Weights of a small GPT-style language model, trained from scratch on English Wikipedia.
Size: 10 layers, 144M parameters.
Training: a variant of Adam for these matrices, 836M tokens, 12757 steps.
Each number is 500 + 50 x the weight over its row's rms, rounded and kept within 0 to 999. Layers, rows and columns count from 0. Numbers have three digits each. The size before them is the row's rms in percent of the matrix's.

# down: layer 3 MLP down (transposed), 2048x768, rms 0.0173, rows 945-962, columns 48-95
# gate: layer 3 MLP gate, 2048x768, rms 0.0207, rows 946-962, columns 48-95
# up: layer 3 MLP up, 2048x768, rms 0.0201, rows 946-962, columns 48-95
down945 102:503444394394589510502465534418434574537492465568413441407489527500495441595518572538499474449499502504488448502564571539441472502491506400431453
gate946 109:579546533485504581491535502578511413522473514557388481458529471437452552526529483518594603473493486472522488559553501459613360408484514443567458
up946 106:637502498466470521519559413477528535517503454515467518476506497458457505530391428437524553508456430516429519466543395500537493419502446528448545
down946 106:550496474541495445545506534519572536572542470554436424520531468435452526480551595486526571490511508527503516538508498371511437465577542443483506
gate947 104:417541545542549549544434509530501508569457501506548482470462548508498522383450417484477589567564564424504514428499524485403582464479545544541537
up947 102:479434509467542460539603392447542588590509505466489611524495462470512498496412507427474563507531523523476517544475510486531555463423534397469496
down947 103:464533531511581591527502458540487469462465514434521558517540365482514475525460610544493495416528420490449499581534494505534536485522519420496519
gate948 100:521553563525481507556483578409516529478543429511473538485487428554430533480469489536535471505471543474492537539531553509611461557433471503586518
up948 099:481420546474591486524367506586547415543483500497452481615411553524577528556469643515483555386421485489365555528542583535512441509495461480496486
down948 101:631388516425523471492501391503478473481554546436486583521471528601461560572447511444496485548458470499513523485533536450480466534608516540551428
gate949 094:495507479600472484475459386540419526533491482460552592453452598478545552558460526504549517586509540548572567444433474441507510477451520619512458
up949 096:442524500481463570568486419422545542506375537551525465517545575575462581479440549574487530483540511524396455465524514522436570460506453506572401
down949 093:446513471584467448436529408435515478512490503442545534476432509528595542521467577566519545566487598555513549464501507473595569529494546563548464
gate950 090:516554541505514500497589460456473488550410489466547582503507562515496503497450473497464562554603468599437582541531572548559477514453495482518485
up950 089:484598545465435495493629489534480428453466466389510517558463519406412521494557504663367549424507478559504501472541473621520496533423469517490508
down950 092:568535515453459416496574527545600494501522466465485578449575517467422498447554497499573577483577556553584457495445484460430446555533519531423456
gate951 098:527520556403431476475576489532596478568431531472436475537554573576512531468506572494464571547594523572461598531600487443486454582478495475509529
up951 099:503459428459423508570435513527427453525552479530466512461515532494478489496533467553540492555532490450517440452482549455509534472494553546537519
down951 101:422492456567564559503510409559504425433493537470561537430500413517535545428410579551475501512496543396584461500485528501496479531426575456457519
gate952 099:437468512439513452559415479475484465455462485518447531476492472541546431472494395456465508441607532499435536512455565445527505411584480445555481
up952 094:413481502456545538504496506487586471432586579584485457434570553457552474469391452446426534385370432522495506480563412431468534498499564563525491
down952 096:563512512544464462505536497397559500405528550533431472435491595501554567544555602561531495516458597571542529432503503609443471487492598451550525
gate953 094:560571493453500513486454534419579516526491562537538486458498518463702476464524505501583479546566494585498529463464488471421454525596475492432476
up953 099:587495449483546552458488504514427506387449434555449382512526523544533510513486449535449572565568551418512407510522633368456487512558614521527502
down953 092:422501521436495440506519539474570534529570530472500611424481518493487522514494530477508425448470430535546495449466405534477427429452426577491543
gate954 102:454575535462513554533518499519459484511557609537416543415448548498370489446539522522480482478536499439405475468479512551383566492508440480629449
up954 099:455461500494469462491423455562480536567481467475470528532476446490539431356488540499520421609565455448569472491497468549509464446554494500504424
down954 099:546512507539541609477428555575381541585498553520429551448452611540416527407498441466526490494538536442526542443535459550477520582521544470552492
gate955 103:555446386518382507509507461488485490479496496569494521506439504382528496560482530474469512464501502380551441566441429476497509495478561504529471
up955 102:535416414474444525466485568417488524473457441494455394553479498508608435520512493499562532449536473545439519519525429480450490475511536606518531
down955 104:456469502544523621490527506451531426458418554448490544528417525482446538457492453476550486456545499487505531493513470488504450537554529558545492
gate956 103:455502555526424521470525363509546585470468388530463499468497469473442561521454440520472448499493478558470562552480576491441508455457471522576510
up956 101:492452381519476484545524517543476508491473449512490458557504453442435452420407504569537496478529587414554495461392506494461513505493518517560424
down956 102:502471487523498532510561500394535541528507538427534518561479446567472512472439376601548481527537587512540555522554509467418464424416481527482506
gate957 098:460509498519542542496501399560422578556428474402471538353517526520504503485455425568531455493471482504521494546547517462554510405545445543545558
up957 094:560505482544518410558461508492455449551569508585439447573518450489514550505590579446493604504509480504386569539483500479600502481481521447575481
down957 096:542558459526466427532458491499451563508528436461501505419567457464509576498445559482515533530552550497485486629458472516526439433462500367479477
gate958 111:503462519545430537431451459439502479490562405511478487454598538551477562382558487489542459523460448477478546466429536527450456410491547532571353
up958 107:451519453385460488520482511496454485591457538450510584621528510475485545544514473494447510467564524533475421461561459638507517458482489582481530
down958 098:428544500457538532544507551525464546479416568513471474572504518462511433490461452536376449518575564599483521458448584566507472440504530559500515
gate959 100:509536501587462482431576396482400581526499622443491566381468483517507465481485543509417527458415610550559485480495508438533517529532490478554438
up959 099:523526399532558445502550363411564540482535475428476526494430478440394448513515539464509456398511492472579541465593521432606420565489475499469482
down959 100:453431529445537495479444508447536498497534533510542520489544430402463449590567547526545491515508484498447527554500573535531502498503477566537565
gate960 101:528537505529479475452513562494455521430391421508480552563477545456580529457480447556458503406443460526468487576466600548599523439381495452472483
up960 099:466549478512537391576415460499437520447453521513521532567595511489493508477524586451473511530416493509525480423418606447487519515439544545612485
down960 099:524574489534506461569482453556444410524539486536494491454533563474417560541558456517484515540500590509413493500492565457448476542418519498497467
gate961 108:500382565585497581536432448518508501439513563432461633516488495553570452375495562456494469438531523519468512466515493496665487431525553533494428
up961 111:495494563596523469638510514553399516555517500460519445447510512516564496458522453476501479530527600476620506464428531460515525444467460502492489
down961 109:463448655498479502460554429525513545480548530454548560460502514483547499386500409447499515503520466428518564495483473402580456372413424521530475
gate962 103:443452450553468470544525511568454524552469445529464534467507524432444489571543581583520498461533523551562486468491529547544526579476497469514559
up962 103:451514513586473488456546615445524494486424540464519500404463525402517580534492452517444460465562484487509507497434482539509546493495490523483368
down962 107:527465527547514495472448427451502569510473426534439439472428467497493531457571577462538576456579514613432465430477507451400525544538445513548426